Weights of a small GPT-style language model, trained from scratch on English Wikipedia.
Architecture: LayerNorm before each block, rotary positions, no biases in attention or MLP.
Each number is 500 + 40 x the weight over its row's rms, rounded and kept within 0 to 999. Layers, rows and columns count from 0. Numbers have three digits each. The size before them is the row's rms in percent of the matrix's.

# layer 4 MLP up, 3072x768, rms 0.0335, rows 443-453, columns 384-511
096:468458543454467523504479569557475464492494546556552476448489543526516538466538467514498570529471557480466458506494537607461503537557505544524465517522521529513489530510512445549548550507490520449470544464593520499476495466539579476408496523542467534511537513503512475471545529515499470490473403483558551509579403524527470478525515460442487486445465557552395428483475540485532445448490
113:448550513418512506475591449565428550485476532529527489421490498463421514495512593503537507560539455482529548464552480574477544534529507551465467474551496443492493476526548553517435564531474464492524523496462491449498542545548516500617490539487488542489530479505484561557455485424478546522531536450537491485454466532439549461472575439389486485518450512463518520478543506429430498506473
103:471472549499472612532501545577447490478448549522466517525541574429498488545457540564474486511456502554478538522458516479475504518514506511557472411475597470521496537466478559468493480471523534590499559465517473496565583496485517496492472460476529586442480459463476449508543526456503481511534515569396524482532578530507508534505441471440459450459518558459454540515498471560519512542476
110:517476503451455503498484473548461549522512487494478540524490536541482441429520508483470462503463525482493477508526472560586489467585457561456508537516542489481477426512469484512519512440500532562500460548534491508519443475526447534471472505501464515547549484537522466521481452494551534562458516496515413534500475404505491456467520482516540481511539529441540505510511476524517507513570
101:513519527546432530464453550503490494531570550517503427545497528436495490511545542474526452502497538464526469474516466566540562525522504468511443512497539545510498530505479457523517478539539427471489489423504537528486547429471508490565402497473500550462532569592430477463457543573496467553490486520501496461521441517500518480522455553519453464467608479527486505524481398448555461461482
105:462449576515480495552489494453464451475513513533433453515391563559498503430504490501448430537472483436473516509557572526541494471540523493491551505500521520477514497544486538479506438506458508475494501545531570517523520486490491512480551521529480463558510557521483545483497547476570502444488488501497525424566542492534540495538479574543466470469528530437489468553549507472488546570550
094:439455493516447449553469536539513541452462567551467494468507470509562558470544531505496559495507512472449444459463445442519433475554508552483456544456553505489526490517501391484473531504510525477477539464486496463487478515448449469530466531513438528402547501527527541517504441577540491558448465534441537491464460540471441485497514432488526545589491494534502554545599545476598505564535
104:447507487501489435471458474487501574478478497514537390464525439462485565535442553549431509490478484492434481474544587542517453476476488466469515608527531532512500520541480484530513525450501526482384487488485484463486499521508557441584534520528478501437436495471470493518437539558474523504466469564483508596482492555459543468502508585519544470507519520483440542535514481526495540546503
099:435490568497477516655551500570504469437460529528516540559493421484568463532536553583522493536499505475419512427498504487586426580502528489469515484443502482473487539472560512466522529469595497480450486517449478543554536492425453492600500512500426442473428405505520500547489538525476471490559560465565509477440489583529489519443476464501552568539478493438478470498513505513526469426465
102:503525477426491555521491508487542490500532540572508580434503503498473502502524493541469493445526501493505450473548567456536425507593477439463532614510409477440481498443552471520490539557443470517486458492450496520512514438540528532501518497459484436482495468503460588515470531542587504479514485498485470463498503518504408515451549508533469448464450550497476534553499426500476521523506
104:480522584513529526544497469486478498524538441443524487505600483550496471515493494545483493515428498423468564459471492514488484602459563424435499497524479577471538475578507499481493499508550562488470472439536471448527522507491468453509432522475498477458507506544515527492527509501522543428507523503568482488585530510435397531500484494544455514536453508540459503480498501467443557453461
# layer 4 MLP down (transposed), 3072x768, rms 0.102, rows 443-453, columns 384-511
102:497441503477502528524445559501550499510508488462527433496496553534583479466492532539542535525564523531400529524520570522556505535532541539513531484490486478435504537460520459532543485481469563486511516499490510518521461443519576504508534520512495514551498448560431506486486479496459461442589450426558465508453498484527487532502423481453514564527483468569541437509462541441493440561560
104:495482485563541550547448498445476597511414477473483414444470483549529511511454491537527445476495481492456456459465603493518511491612552518517481498546560477452494414437520520492539502446480494487511460498469428547543553548544537560484510508529549483493438444547456486502472524501503446435494439547508502484493537488490579524531426456524518470466486612497477574483507508467506467514499
099:534482533533503451443435401493516524498474512532490444513486486529460429456479489416592473549486511472519495507486463506485514513502529516425529456477501509478530493534478514505572496485533498449523509477524426481524523559465565524505488461493549475500553520495431539502553546422473552491475530537541486511498539482441466553481478441483575496518513581538474476481434462505417474511539
108:468439492473491400446486461509487514488427525497509487511554466521546491499530475468401505512524544518486562504455502502473504560500579479475508503502505501486497581513538499499483483473474537533498420550490553437412526412525484560437482460480526477498387548458516567528434516471430588498506450478506462547510486437541457513477571521591527500443492545418514499480485617494498521433485
105:543499561425525416550450480510528490570493444510475467448530502499564471457471532467449458518444510513388488548484508401504460565477559462462436540469496521461515513515552516469423477413604480478507459475495480469460534498524514529562548472514500402468511482483477555503535480452562445468514479475459519503500472480509497536485563514493494583433512553533518497440537506537541497578493
105:545500520491444575520549499482509504462501445508515518392521443539475508480506523448434514529538443496527506504435445562452451576521542452493527507542438533476559509491578462538521500495586523507553540577525535540581495488458456505525493530503500504504423516575439563415437494537513485478504597457488502526536485537516499510503528509535523494529532517556498447494558524470535388458501
102:576475452486482478483582458474525541503495476435474470470531489454463498481415558537525487473471473558468423461546509531519504512584541514514467524553509419484538474478488458512483446544474479527396463448490477515470566474523530500559524524462473472503512491441553442497490496510452463469429512446524504494502441468489484561528483513447512524523443432536479500492451516442488525504494
107:543461464492539498447476483464468544533524524514470539469486449442575492496565504489501488473509512486496506519427423525555511443490556451505518545394535506565496457474584562577556516533521491504573462380484562602509552503579561563523546513566507441500501561552538547427580488467471471436432482538533490430500556521513500556509457469517554491442505523573498461566449580516539482540495
107:477451498506530488498507574523547613527508490514464521496473472528484514474544565438480402428415416443485516445478486526477488454576420506534502491524496468492507497422496441546502499517536513447468512440501458510498480544459529453471503494544516534544497499401561501581449523439481505537470509527440536461431484500487418578425476514441513449487447570499447464474484578531478468431469
106:463465450555485470502537574498470479549470498440465598535472465501522466400578558417469486518537482584507513529474500511454539511589528476481498536584561442500409542486447463511442547513553512518422503558446578538568500533475497499480529521563533487465514554495483515486548550471487443499499451458512430437502437473464513520473454538508537507443526516567542448466473451410551581524570
095:527500521519497394446572463573498457513500513519443488508527499459510492518534509500456598482496554511511470466514442429525490488521533436530445544504492501485498551489461438472534465532485547528479518467554456624478465537540544500516438460536549459494551478573504495460482543506522543507429440479452511565433476537542530542511601497461481466486520453405488473471557513502510508559534